{
  "hidden_size": 192,
  "intermediate_size": 768,
  "norm_place": "pre",
  "positions": "rope",
  "tie_word_embeddings": false,
  "init": "uniform",
  "decay_shape": "sqrt",
  "max_seq_len": 1024
}
Each number is 200 + 20 x the weight over its row's rms, rounded and kept within 0 to 999. Layers, rows and columns count from 0. The size before them is the row's rms in percent of the matrix's.

# down: layer 2 MLP down (transposed), 768x192, rms 0.114, rows 117-216, columns 128-159
# up: layer 2 MLP up, 768x192, rms 0.124, rows 118-217, columns 128-159
down117,088,193,199,248,204,189,194,182,203,217,194,198,187,162,198,238,202,170,172,196,193,203,197,207,158,232,218,225,176,218,211,207,195
up118,105,233,209,242,179,213,222,180,234,193,181,169,171,189,207,201,231,207,155,216,190,174,191,223,192,189,172,187,212,191,190,190,238
down118,104,183,194,226,181,214,186,177,165,187,169,190,183,184,196,254,174,187,167,215,236,195,201,209,177,161,192,180,195,204,167,171,204
up119,091,186,187,221,211,175,193,200,164,205,188,198,210,176,205,163,204,207,196,187,209,189,229,219,191,217,213,186,187,174,208,239,217
down119,104,202,207,192,219,260,169,197,187,214,177,214,223,221,206,226,224,164,193,202,195,197,193,211,222,196,191,160,219,234,199,200,219
up120,120,194,212,189,203,217,218,154,230,200,195,193,222,209,208,165,201,224,202,190,197,222,199,242,175,229,252,171,179,187,181,184,180
down120,108,200,179,210,226,221,214,197,206,169,217,199,213,168,209,190,210,201,206,190,159,236,259,218,177,205,171,177,222,182,177,177,184
up121,093,213,191,205,213,160,172,196,230,192,240,209,201,201,191,191,207,199,218,227,209,207,201,221,194,216,177,177,193,234,189,223,192
down121,095,206,240,204,198,204,190,182,221,235,237,223,240,201,247,203,192,182,191,183,212,209,206,175,251,178,237,193,201,202,218,198,210
up122,104,233,208,190,193,182,214,151,207,219,218,169,179,210,202,201,210,201,249,209,178,220,223,162,224,195,174,181,187,200,214,195,199
down122,104,209,208,196,211,185,230,185,206,230,192,203,218,203,212,194,144,186,196,214,190,206,210,145,266,183,207,189,213,205,196,198,200
up123,091,241,199,202,216,162,215,198,177,206,226,171,211,191,158,226,189,205,236,191,191,145,201,197,170,168,196,221,222,204,205,179,212
down123,097,229,180,208,235,198,182,210,205,148,223,176,198,241,225,192,181,206,198,219,177,212,204,177,211,250,205,213,188,191,225,188,225
up124,107,208,179,174,188,191,218,192,190,222,192,181,198,169,197,202,202,205,198,184,219,169,175,193,193,166,201,187,180,208,185,194,199
down124,105,176,181,190,202,184,203,164,192,190,248,201,168,220,206,194,179,234,200,203,213,200,227,183,193,240,199,186,200,202,216,197,189
up125,100,224,199,183,227,162,221,204,213,245,212,167,195,191,181,201,198,214,214,175,178,158,209,167,197,214,197,144,195,175,201,201,157
down125,105,184,205,222,189,202,246,195,193,217,198,179,186,228,230,213,183,208,211,180,199,221,186,163,220,216,199,204,223,182,201,170,178
up126,095,190,237,190,172,173,182,176,210,214,202,199,180,221,209,235,245,206,172,185,191,199,221,194,171,219,173,181,234,186,187,223,189
down126,098,209,249,166,209,213,219,189,204,168,228,172,204,208,209,226,209,190,234,177,229,236,230,175,184,169,207,209,210,192,157,217,221
up127,091,225,191,208,202,193,172,185,173,214,193,154,223,220,215,222,167,197,175,158,165,187,143,177,181,202,160,211,192,196,227,193,226
down127,096,198,210,210,214,193,222,149,154,218,207,158,170,232,225,219,173,187,217,181,189,190,192,170,188,193,184,178,189,191,188,198,207
up128,085,217,214,205,217,190,183,235,168,171,192,209,206,228,200,193,209,222,202,182,206,230,217,215,198,199,170,204,203,181,186,198,212
down128,093,212,237,192,172,203,183,193,191,236,192,187,200,232,213,201,197,208,193,227,196,196,196,195,218,190,147,203,191,219,185,203,230
up129,085,194,197,195,216,196,213,187,242,209,184,178,190,194,194,183,219,212,190,191,216,183,171,237,219,186,217,179,196,191,217,186,189
down129,097,204,222,226,206,204,182,219,204,214,181,182,249,215,209,183,197,186,186,224,198,188,175,200,245,201,214,175,230,208,191,207,192
up130,113,218,202,188,202,217,193,209,223,203,201,195,230,188,213,218,196,227,185,246,175,194,198,206,223,215,209,196,183,199,232,178,210
down130,110,176,191,180,188,227,161,211,211,180,196,199,211,207,203,232,203,199,183,225,205,209,187,190,219,173,174,200,210,221,235,154,237
up131,089,214,153,211,207,190,186,191,211,218,194,166,224,189,197,166,165,214,177,196,200,192,193,197,224,219,181,216,187,164,196,164,169
down131,092,198,188,199,177,231,209,223,211,176,192,215,196,218,203,227,198,187,190,211,208,183,206,226,226,193,216,210,191,214,170,194,229
up132,107,181,168,190,206,199,206,187,191,207,194,199,230,203,191,214,169,220,216,225,204,168,188,221,189,188,190,203,194,174,181,189,183
down132,104,193,207,161,179,221,226,207,211,190,184,160,201,209,185,240,174,188,231,187,192,169,210,207,192,178,218,197,236,178,177,194,181
up133,086,220,218,175,149,202,208,217,214,186,176,208,200,188,183,206,174,195,176,176,232,213,180,182,234,182,192,246,199,167,224,179,218
down133,089,193,205,185,245,165,191,202,182,212,201,206,197,192,196,205,218,167,184,236,207,186,186,227,182,207,203,175,229,208,191,220,162
up134,092,213,172,215,175,202,189,194,217,217,164,195,184,177,200,178,198,233,175,241,190,156,219,231,212,181,205,223,189,180,198,210,192
down134,094,198,207,198,210,211,167,198,219,189,172,219,237,198,224,213,206,206,212,223,187,194,207,202,207,187,172,210,215,229,209,163,173
up135,097,203,215,207,225,221,194,196,189,221,172,200,200,176,204,205,196,218,193,209,164,189,197,181,205,200,178,214,194,181,194,194,183
down135,091,180,195,211,210,200,219,185,189,198,208,216,199,191,205,195,209,183,196,205,181,183,191,214,211,152,196,221,208,187,185,218,226
up136,094,223,211,164,149,216,205,193,236,182,194,228,170,209,217,220,228,202,184,189,233,196,219,183,199,243,212,167,196,192,218,194,183
down136,101,179,204,234,220,233,190,223,196,203,222,190,229,194,172,201,198,197,168,228,221,191,172,216,220,180,206,225,181,170,218,217,212
up137,080,195,174,202,222,234,213,186,199,180,182,188,192,204,192,194,187,229,199,174,171,211,239,182,187,204,209,186,205,225,201,214,225
down137,089,193,181,174,198,192,177,174,173,198,216,203,186,197,211,212,220,210,211,195,217,209,205,155,227,212,223,204,242,233,175,193,185
up138,101,193,140,199,225,176,179,219,219,176,255,207,213,208,202,218,208,215,210,205,197,186,222,219,181,208,211,196,210,204,180,197,194
down138,100,217,176,217,254,210,179,212,215,194,253,207,207,206,211,221,184,206,205,167,202,196,199,193,140,196,197,203,217,174,246,176,191
up139,086,242,165,211,226,182,175,189,217,228,245,205,179,209,191,214,220,209,164,229,202,213,190,230,185,205,177,223,171,199,213,182,199
down139,095,219,217,204,208,225,171,188,196,186,192,221,220,221,189,214,216,173,203,169,203,201,198,212,157,188,202,203,209,175,202,235,216
up140,102,213,183,187,211,173,218,175,190,226,174,188,205,149,194,179,201,189,200,170,192,191,241,265,193,214,187,213,247,204,200,213,191
down140,108,183,209,221,165,175,202,185,185,193,150,191,220,176,221,177,181,171,202,191,234,188,188,259,219,220,208,250,192,191,172,199,178
up141,107,227,197,190,206,216,223,206,215,218,204,207,195,205,191,253,256,236,186,203,168,220,218,195,161,245,212,190,191,197,224,179,169
down141,110,180,195,211,180,222,159,180,213,192,212,226,208,206,206,257,248,194,203,202,202,175,194,209,174,197,218,195,196,233,187,182,231
up142,093,198,185,161,202,161,197,225,232,204,183,198,198,174,195,200,214,206,198,185,144,219,196,211,213,232,226,196,169,197,210,207,190
down142,103,169,204,210,231,211,203,231,202,223,201,222,210,196,220,163,164,200,188,181,137,179,190,220,195,191,182,179,197,161,223,192,195
up143,103,218,186,222,213,184,176,207,171,220,196,177,217,195,200,184,210,192,206,234,209,257,219,183,177,232,214,225,210,227,230,202,184
down143,108,200,183,188,200,198,178,217,218,193,194,206,189,200,220,167,182,181,195,246,210,203,204,204,223,221,192,204,244,200,196,231,170
up144,083,170,217,212,187,214,181,201,211,228,210,188,203,240,220,158,241,199,194,216,182,212,209,236,191,221,223,225,202,175,203,218,202
down144,091,198,177,206,234,243,179,195,178,179,178,196,196,205,218,186,187,201,186,208,187,206,191,151,197,223,185,233,217,201,188,212,188
up145,096,216,216,192,184,219,212,173,214,212,178,214,195,171,177,229,210,208,155,177,236,228,222,179,201,193,204,239,184,166,210,197,166
down145,091,208,201,196,207,197,199,180,208,175,188,188,213,218,198,234,226,166,218,205,167,202,206,226,202,189,203,223,225,177,166,238,216
up146,100,216,169,204,182,194,184,228,239,189,217,216,199,151,193,210,199,196,177,182,194,212,227,202,206,166,225,215,176,193,227,220,249
down146,100,184,217,206,231,187,191,197,214,204,175,202,156,197,220,182,184,194,204,197,171,198,187,209,218,210,189,228,196,200,197,211,213
up147,095,218,177,166,201,201,209,173,214,190,194,200,205,224,217,181,209,219,199,168,230,170,201,176,183,204,188,224,200,231,194,184,206
down147,099,212,204,214,214,210,208,208,190,196,237,239,193,193,207,204,182,188,176,160,206,222,183,182,214,165,203,221,215,223,191,204,204
up148,099,224,170,212,172,200,222,171,198,173,209,170,215,183,197,190,192,210,224,177,197,204,213,184,212,179,164,216,227,166,218,189,205
down148,100,190,195,210,209,204,187,208,199,205,226,219,219,217,200,181,206,206,166,237,204,242,173,227,236,211,209,231,204,175,222,211,257
up149,109,182,160,204,244,174,200,204,188,156,181,167,229,232,207,191,234,211,178,201,189,184,182,181,193,223,156,206,186,205,188,208,213
down149,106,198,169,256,264,178,154,172,177,170,243,191,174,232,202,208,233,198,195,193,184,175,203,189,193,218,188,214,190,204,223,225,227
up150,118,195,179,196,219,207,217,180,214,190,176,210,197,190,175,229,196,200,200,177,217,214,210,224,179,204,205,221,182,176,195,220,154
down150,100,183,175,206,188,221,212,193,183,176,198,216,188,215,194,228,198,172,217,203,188,188,197,242,205,222,212,194,231,199,173,220,229
up151,088,206,213,225,179,196,216,224,180,196,215,170,215,174,179,193,181,234,193,167,200,219,201,198,196,216,220,238,198,202,226,207,240
down151,095,200,179,203,224,211,185,245,230,217,206,199,159,204,176,200,176,190,180,227,195,206,189,203,212,194,192,208,202,201,210,221,217
up152,107,176,217,171,171,213,208,180,200,170,205,225,194,206,228,164,196,216,184,272,207,218,229,225,212,172,225,208,162,146,203,209,184
down152,101,195,191,189,195,207,186,203,157,170,208,201,226,181,202,198,166,172,197,238,204,201,218,188,209,188,179,205,234,220,209,215,196
up153,108,168,230,201,198,217,215,195,246,228,156,195,184,196,206,185,235,233,192,179,214,197,206,182,194,184,187,179,209,207,209,208,195
down153,100,205,210,241,174,190,196,217,223,220,181,168,207,199,191,207,192,233,188,159,233,189,234,162,209,208,195,194,185,215,195,189,161
up154,097,162,195,206,217,204,215,165,233,224,188,180,183,184,176,202,223,200,199,203,213,187,195,203,182,191,213,227,150,176,203,201,169
down154,096,206,202,237,180,206,181,197,181,225,218,209,204,184,181,207,225,196,214,172,189,213,197,245,220,203,236,202,215,182,192,187,227
up155,093,152,194,181,244,194,189,210,189,223,196,211,201,174,234,174,216,228,218,211,149,190,241,144,212,213,216,179,205,187,200,183,171
down155,090,179,214,210,205,212,192,221,212,187,188,234,225,179,218,205,194,174,196,185,185,171,213,203,164,178,198,191,214,193,179,191,222
up156,080,172,171,202,222,163,198,195,182,200,184,198,183,190,202,189,216,209,210,253,182,176,211,193,200,192,219,162,203,199,216,199,186
down156,086,218,201,214,195,230,169,183,214,218,200,204,184,200,209,189,227,184,188,181,199,161,229,216,202,191,198,184,200,199,204,173,223
up157,096,198,201,151,199,208,191,198,214,197,184,188,196,192,166,181,241,205,204,204,177,195,201,200,205,182,199,194,203,214,176,199,192
down157,098,217,194,244,202,224,221,171,205,208,200,207,202,170,174,251,175,222,207,176,215,187,201,228,182,224,205,204,213,196,194,181,189
up158,109,178,174,203,184,201,213,218,218,188,224,217,166,185,197,193,198,199,173,178,207,181,214,190,221,226,225,228,196,200,210,224,155
down158,098,203,182,210,201,226,191,218,196,162,220,213,190,206,224,225,211,178,212,193,202,164,185,239,214,205,178,172,232,213,173,202,208
up159,110,194,200,193,187,189,232,222,224,196,209,198,216,240,209,202,194,204,159,229,251,217,186,216,175,206,192,201,210,209,213,187,220
down159,105,215,216,189,188,169,207,223,209,197,189,193,199,204,172,189,210,229,212,189,211,242,211,189,237,221,169,199,244,176,202,229,204
up160,091,195,217,212,206,214,184,177,199,165,236,197,229,190,208,208,230,177,187,203,160,184,202,225,209,200,235,163,197,195,214,208,213
down160,094,220,219,193,199,229,179,153,202,169,190,230,206,237,198,183,227,194,210,200,201,177,189,200,187,211,211,215,211,202,191,223,163
up161,101,206,183,172,221,176,193,215,194,180,236,210,191,174,192,199,204,217,239,187,187,225,232,202,211,190,189,207,191,201,219,181,181
down161,100,228,188,201,191,220,184,229,208,235,220,200,215,171,206,195,193,170,173,229,179,198,221,169,182,171,219,167,219,169,187,223,220
up162,095,194,163,194,195,172,198,187,200,199,196,162,236,195,187,199,208,226,190,181,228,174,192,212,188,189,179,216,154,157,197,153,184
down162,094,217,220,199,171,232,215,225,201,188,179,215,205,209,186,224,190,140,214,183,221,190,192,239,232,195,211,232,191,196,186,190,170
up163,092,185,209,226,163,193,206,208,205,207,205,190,176,230,208,212,231,225,203,219,178,206,233,226,203,211,215,162,195,176,197,191,199
down163,094,220,194,204,221,193,194,202,207,230,180,222,210,206,190,163,199,199,222,179,230,196,174,167,197,210,191,210,163,225,199,176,180
up164,086,194,182,207,218,197,233,210,190,205,181,192,177,203,211,169,196,245,193,167,201,214,201,236,163,185,184,182,222,185,185,185,197
down164,088,245,212,217,200,245,174,183,186,211,171,215,243,189,218,230,198,233,181,199,187,180,208,218,186,189,220,201,201,202,180,268,189
up165,101,237,191,201,210,235,217,191,195,177,208,176,217,195,210,239,215,202,202,183,224,167,185,205,175,212,192,242,249,188,205,213,189
down165,102,213,257,188,198,235,210,174,236,237,209,200,194,209,216,167,222,200,174,239,200,197,200,190,193,200,239,207,165,173,203,221,175
up166,098,198,202,171,188,189,208,164,198,208,189,180,203,229,194,217,217,237,186,183,224,159,252,210,154,256,216,188,183,192,214,200,196
down166,104,207,186,185,178,205,202,185,197,223,191,205,192,180,211,218,226,203,193,199,207,177,212,194,157,212,227,177,215,206,236,181,194
up167,101,222,214,223,216,183,213,213,192,171,222,202,185,175,201,219,237,207,189,203,213,227,220,178,214,193,207,223,169,186,187,178,215
down167,102,193,147,198,201,209,248,183,210,202,224,183,208,180,204,191,202,227,200,223,200,205,175,164,173,195,213,197,212,199,141,191,214
up168,096,193,223,222,167,200,227,195,188,197,219,202,198,154,223,181,197,206,198,197,179,213,195,189,187,232,183,178,202,192,212,211,212
down168,098,206,186,190,219,204,200,177,201,180,169,209,207,241,216,211,181,203,219,223,224,210,176,183,241,192,202,225,221,205,232,164,222
up169,115,218,202,187,175,210,234,227,201,209,187,200,182,175,173,183,208,221,213,230,230,233,222,194,214,166,189,223,217,174,189,186,194
down169,107,211,199,171,180,195,221,187,168,178,218,196,183,229,182,180,176,206,226,154,216,219,195,206,231,147,227,224,210,179,205,209,209
up170,106,193,222,176,174,219,200,211,201,191,229,184,211,216,221,200,205,248,217,230,182,223,166,235,200,189,197,194,200,201,225,186,253
down170,109,206,240,183,195,218,213,202,193,181,211,212,237,206,182,242,204,179,205,219,189,196,191,213,229,209,229,180,229,235,212,222,201
up171,090,210,191,190,227,179,180,199,213,182,199,186,160,198,187,174,212,196,219,196,210,208,222,219,197,204,170,214,191,193,213,200,199
down171,098,190,200,188,198,232,203,205,188,215,174,218,240,170,201,208,191,186,180,214,216,186,196,197,187,210,196,207,193,190,232,176,228
up172,101,201,183,190,193,258,221,183,192,194,198,165,238,206,185,202,210,218,211,197,244,215,197,188,206,202,233,275,210,214,205,212,226
down172,100,190,197,213,211,205,209,215,194,242,185,199,192,219,191,195,177,197,185,209,165,212,180,176,195,215,173,221,174,202,223,218,209
up173,108,166,201,197,217,190,211,215,201,219,173,197,226,205,205,213,235,235,200,231,186,217,215,196,165,185,224,164,207,210,216,213,227
down173,105,184,197,211,221,217,209,206,186,173,182,228,207,214,221,245,193,190,195,219,171,173,183,166,176,200,181,186,179,198,190,233,159
up174,096,195,212,199,147,162,207,218,202,228,201,183,189,197,185,190,207,217,210,212,198,235,208,247,184,215,196,202,190,161,213,215,232
down174,096,232,232,210,230,162,195,188,206,215,185,223,207,188,194,170,243,183,206,200,211,202,224,213,230,212,217,194,174,195,176,208,179
up175,105,186,195,176,215,181,235,185,200,192,176,167,212,198,233,181,205,217,195,188,233,217,212,180,173,197,200,189,198,186,200,167,200
down175,104,184,202,192,176,243,212,187,160,217,235,186,208,223,179,210,209,205,214,173,172,222,230,159,184,245,185,195,157,203,157,212,208
up176,118,220,175,194,195,189,220,164,208,165,211,206,199,214,192,206,218,220,200,190,209,185,207,250,200,216,214,220,177,221,195,204,199
down176,111,196,193,202,214,175,211,168,187,179,182,229,250,213,188,235,220,184,219,177,217,219,190,225,185,195,182,216,182,233,151,209,199
up177,112,211,214,215,221,189,192,207,231,219,206,215,186,174,191,181,246,204,205,222,180,247,185,201,207,205,219,233,220,196,221,196,190
down177,101,173,191,211,208,200,221,231,206,185,219,216,179,195,212,216,202,190,210,209,163,197,188,217,236,207,221,182,202,202,196,179,244
up178,114,237,222,169,180,160,204,216,214,204,210,165,178,208,176,194,190,205,227,148,207,210,188,229,224,189,173,224,225,186,194,157,172
down178,117,195,225,198,194,228,232,145,174,209,191,177,159,186,185,203,197,194,164,202,183,223,211,236,168,184,213,168,158,173,177,201,183
up179,119,174,204,209,211,211,207,229,216,221,174,197,198,169,173,187,189,226,180,211,182,198,203,238,191,196,184,245,168,202,182,189,209
down179,114,184,196,202,176,195,161,221,215,168,164,199,193,231,183,195,199,198,220,209,178,231,178,260,197,187,194,213,217,208,201,197,199
up180,091,148,167,173,232,183,223,219,222,220,197,184,197,178,203,200,197,188,188,203,194,189,233,191,159,218,220,209,197,214,221,180,217
down180,090,205,202,238,212,205,180,219,186,221,166,221,206,185,194,239,190,191,185,190,176,215,210,218,191,212,225,225,211,212,218,194,222
up181,097,221,183,185,191,185,195,179,224,193,175,184,207,204,216,212,232,207,178,213,189,209,181,195,195,225,214,179,196,185,230,186,177
down181,104,230,181,207,203,233,230,213,189,214,202,203,236,183,190,192,203,206,229,206,165,212,205,175,210,229,228,232,205,208,238,196,218
up182,082,173,175,190,219,172,259,194,171,207,200,214,191,193,206,188,171,247,187,178,199,186,197,205,188,204,199,196,207,178,199,177,198
down182,087,221,180,216,215,216,163,187,214,204,195,251,199,213,223,226,190,185,161,226,206,173,195,241,198,211,195,189,197,194,178,209,183
up183,091,202,211,194,169,185,206,181,201,237,197,185,187,234,205,204,220,197,160,214,179,207,212,211,201,242,210,199,165,220,224,200,207
down183,099,196,188,200,199,198,183,175,231,177,206,193,184,188,229,155,185,241,212,192,203,216,183,193,234,237,182,196,199,228,192,225,165
up184,109,218,191,213,197,196,206,232,229,248,208,177,183,189,164,205,190,202,189,216,187,219,212,232,194,212,184,228,234,176,223,182,247
down184,106,201,202,216,205,225,198,190,235,191,192,146,198,198,202,204,168,220,210,230,206,221,215,211,216,204,172,245,214,189,230,194,213
up185,091,223,227,179,144,174,209,156,231,225,222,178,173,207,234,197,205,189,218,200,234,193,235,191,203,218,206,216,173,216,246,188,206
down185,092,213,201,195,180,215,197,166,200,189,190,198,210,214,225,194,213,160,216,177,218,196,183,180,221,189,218,215,211,229,203,202,191
up186,120,213,186,179,226,171,202,175,198,215,219,207,166,202,192,210,228,221,177,177,179,200,206,187,176,221,176,177,173,173,216,177,203
down186,116,222,226,182,177,217,238,203,212,173,169,197,227,212,208,169,166,208,226,215,208,223,184,215,233,164,212,211,225,204,204,211,199
up187,114,215,216,176,198,158,197,194,199,200,233,210,181,208,181,190,226,209,193,170,217,230,217,201,158,184,237,187,212,210,185,196,165
down187,107,223,204,196,211,181,201,191,195,224,215,200,203,216,181,218,213,180,190,176,211,202,224,178,200,187,218,204,222,196,185,189,196
up188,104,184,176,214,229,207,211,208,206,191,232,209,188,188,170,208,225,191,202,248,234,197,223,215,190,205,169,222,220,184,227,168,176
down188,103,186,203,148,205,239,193,185,207,207,165,230,251,209,210,218,212,170,185,249,209,205,188,170,201,189,158,175,215,158,217,173,194
up189,108,217,211,224,211,182,203,161,198,203,190,224,202,205,203,184,179,196,194,198,167,157,221,192,186,196,232,199,200,185,225,185,204
down189,104,190,208,211,215,180,196,175,191,198,219,203,192,205,193,165,224,175,182,198,208,185,205,186,196,184,211,212,214,192,178,177,213
up190,103,165,210,222,202,212,180,169,194,173,209,210,186,198,206,194,226,208,159,221,233,191,220,190,214,221,168,187,227,179,192,215,187
down190,102,170,191,212,178,201,179,163,164,163,221,216,201,209,220,199,204,205,208,223,207,184,212,191,250,189,204,227,163,178,162,205,199
up191,091,177,192,165,191,201,217,210,222,207,193,210,209,228,195,236,236,200,206,184,222,213,205,199,191,196,183,178,178,197,207,169,221
down191,097,179,147,228,201,181,215,191,186,202,206,191,189,222,174,211,197,206,196,176,177,227,207,183,174,202,183,206,199,199,190,222,193
up192,101,217,156,167,208,238,211,182,221,165,204,195,171,196,187,179,189,231,238,146,153,207,189,195,205,187,188,196,228,183,207,195,199
down192,100,196,183,194,206,189,208,200,200,151,210,188,211,243,222,176,179,183,212,218,200,207,229,199,197,203,196,210,174,167,216,201,185
up193,105,185,209,202,194,196,197,187,201,209,171,191,189,233,181,211,216,206,210,215,216,221,187,241,167,207,203,177,224,181,228,186,180
down193,104,213,199,185,218,212,176,198,210,209,204,213,196,197,181,197,210,178,182,181,217,153,178,186,218,203,226,189,179,201,207,207,226
up194,079,205,156,185,214,209,201,182,184,180,185,190,225,192,202,180,224,207,183,185,213,184,171,208,157,189,191,206,203,223,203,210,170
down194,089,201,177,206,219,197,171,216,210,190,193,213,211,218,198,175,186,166,226,202,189,195,194,187,196,206,194,235,239,215,188,222,189
up195,101,207,175,180,197,183,225,183,209,207,161,178,191,184,226,223,215,203,202,192,198,191,214,251,186,210,211,212,225,152,208,205,178
down195,106,193,186,218,181,172,190,202,172,199,156,204,204,211,217,230,194,187,214,237,217,213,213,243,173,178,181,245,194,158,186,162,195
up196,105,227,221,221,207,205,201,243,199,190,180,206,219,143,191,208,184,222,183,193,198,182,192,222,214,161,205,208,226,184,184,186,157
down196,100,177,214,225,206,215,193,240,180,218,212,208,248,211,191,196,172,178,189,205,191,204,185,215,181,176,213,216,173,185,171,172,189
up197,131,166,191,176,205,206,223,181,207,264,243,206,217,228,221,166,208,235,216,217,198,181,226,243,167,225,192,172,191,191,203,234,196
down197,112,199,171,185,213,211,195,213,196,191,211,206,237,215,207,196,186,216,212,202,211,185,207,205,167,228,186,153,229,217,207,208,208
up198,096,185,175,213,186,163,186,228,207,175,207,170,186,226,201,176,209,206,174,210,228,220,204,238,228,211,160,212,196,193,188,194,225
down198,095,211,206,192,191,189,216,227,229,191,154,206,211,190,217,176,195,192,194,179,220,182,188,185,193,182,211,241,161,210,161,198,204
up199,093,191,180,221,211,213,220,189,172,177,208,169,188,143,209,182,195,234,186,177,198,205,208,154,189,197,223,229,175,212,181,216,165
down199,100,212,213,212,212,222,171,195,191,224,200,204,235,169,214,193,209,155,208,168,201,176,222,198,201,166,218,186,194,187,174,202,206
up200,087,225,209,176,171,177,175,194,213,201,206,177,170,213,196,211,204,212,209,174,180,223,230,221,209,212,181,209,184,170,202,187,205
down200,089,205,235,194,219,162,179,239,211,159,205,187,234,217,220,184,203,177,162,164,200,202,215,197,222,198,233,188,176,163,219,194,166
up201,099,244,192,171,201,203,203,222,194,180,237,182,216,188,186,184,191,231,175,185,206,160,195,207,205,159,195,216,213,217,212,205,182
down201,098,219,175,161,228,202,194,160,204,175,238,203,185,205,212,198,190,185,192,210,220,177,196,164,227,206,200,212,183,233,198,203,170
up202,094,222,179,210,174,207,198,205,206,197,186,189,204,199,224,212,188,201,216,176,226,215,196,170,188,198,213,195,189,195,184,220,215
down202,097,182,226,214,180,221,219,168,196,192,202,236,246,211,170,184,200,182,220,233,196,189,218,201,225,212,182,188,202,245,180,198,212
up203,115,208,195,186,214,181,211,201,197,172,219,200,193,176,189,239,201,205,195,197,230,196,243,236,205,177,217,203,181,169,201,181,166
down203,102,188,202,204,196,220,195,191,172,183,217,220,216,202,201,230,196,156,198,207,212,200,211,235,216,183,208,192,207,197,150,218,184
up204,102,224,210,197,202,193,186,155,218,240,240,203,198,220,177,208,236,208,204,185,187,189,209,193,196,198,186,213,146,212,209,169,169
down204,104,214,217,232,214,178,168,163,187,172,223,195,201,210,213,209,230,210,190,168,196,179,174,162,210,198,168,167,192,187,199,226,193
up205,102,186,184,203,210,185,200,174,191,183,221,183,210,185,177,185,213,208,177,195,208,196,227,179,178,197,213,220,193,188,204,180,201
down205,101,196,178,197,228,211,179,199,198,180,201,216,223,216,222,156,212,190,177,189,192,205,202,181,190,193,190,226,214,199,179,193,177
up206,094,218,192,232,222,207,207,180,196,195,205,218,174,178,206,239,199,209,204,185,176,173,183,193,207,214,207,180,227,216,193,231,173
down206,097,236,223,180,177,176,211,191,211,189,201,184,222,222,176,197,214,224,189,242,186,176,180,198,208,194,200,183,208,206,192,217,195
up207,092,232,194,200,194,206,200,207,210,187,188,193,224,190,195,206,210,212,134,191,251,200,210,181,184,195,168,207,175,178,187,198,197
down207,088,225,237,230,199,221,188,210,185,182,210,231,195,201,196,234,209,169,196,198,212,200,168,231,240,202,203,208,204,230,205,185,222
up208,107,201,199,157,186,202,213,183,198,220,181,238,184,194,193,214,216,238,193,173,191,186,229,230,199,145,205,217,178,171,211,193,186
down208,107,183,168,193,195,199,203,177,246,222,228,201,183,208,227,199,216,212,180,201,200,203,176,227,163,178,214,184,219,177,208,183,231
up209,095,234,202,192,228,184,198,165,221,172,212,208,205,182,203,187,178,232,251,190,146,221,187,201,239,193,200,183,189,208,238,217,214
down209,096,193,211,206,196,186,200,177,224,218,194,224,205,219,211,213,197,213,228,183,206,200,190,201,186,197,219,221,188,195,192,206,199
up210,092,218,204,198,185,185,208,170,201,236,226,187,211,203,145,182,196,213,205,223,170,183,198,166,193,207,240,207,216,186,199,199,218
down210,096,213,188,201,229,181,193,202,203,212,185,245,214,198,221,202,194,221,208,210,170,219,225,210,209,188,183,196,190,235,185,200,194
up211,093,157,184,172,185,169,209,218,215,197,229,186,211,183,204,216,208,200,214,165,174,203,193,208,160,175,177,203,194,209,200,181,208
down211,097,200,226,233,217,180,192,215,200,170,203,236,184,203,205,203,221,185,165,215,165,208,224,231,171,201,214,202,192,174,235,216,180
up212,107,215,170,217,217,177,217,193,204,190,182,207,193,207,198,197,160,212,208,209,212,185,200,229,154,171,223,204,198,202,197,173,190
down212,106,197,173,231,216,170,202,171,198,187,155,201,199,205,210,194,182,218,192,193,181,184,226,177,216,203,177,209,198,190,167,224,186
up213,104,211,194,210,139,208,206,213,217,226,237,159,223,174,196,161,208,214,200,213,212,203,219,201,193,165,212,221,201,203,185,205,200
down213,105,189,206,163,190,204,209,181,228,186,195,188,219,210,198,229,179,224,215,201,212,222,220,210,157,211,207,195,173,230,229,196,213
up214,091,210,173,204,198,189,192,213,205,184,215,211,201,194,225,199,196,210,221,190,238,217,188,214,209,179,183,207,254,203,211,200,199
down214,094,168,173,194,187,183,191,192,225,205,177,215,211,228,198,173,203,171,236,195,197,186,159,200,195,213,223,237,212,188,178,209,231
up215,099,191,190,200,209,215,186,206,182,208,242,188,183,208,164,203,233,192,194,232,185,195,225,207,167,222,201,149,169,204,187,179,177
down215,104,204,192,182,182,204,190,203,214,196,192,199,254,197,228,201,171,226,198,170,167,198,212,168,199,203,191,196,203,245,183,202,197
up216,113,189,181,162,198,207,205,143,205,207,234,213,189,206,202,200,179,212,235,168,151,158,191,197,160,181,205,215,195,201,220,199,187
down216,109,215,204,190,231,188,196,221,190,156,192,228,242,192,195,219,174,184,196,173,205,189,204,202,192,168,202,224,171,180,192,229,217
up217,112,198,218,223,185,163,195,210,156,196,211,219,141,194,181,207,232,175,177,206,175,220,193,183,181,227,207,221,167,207,207,206,194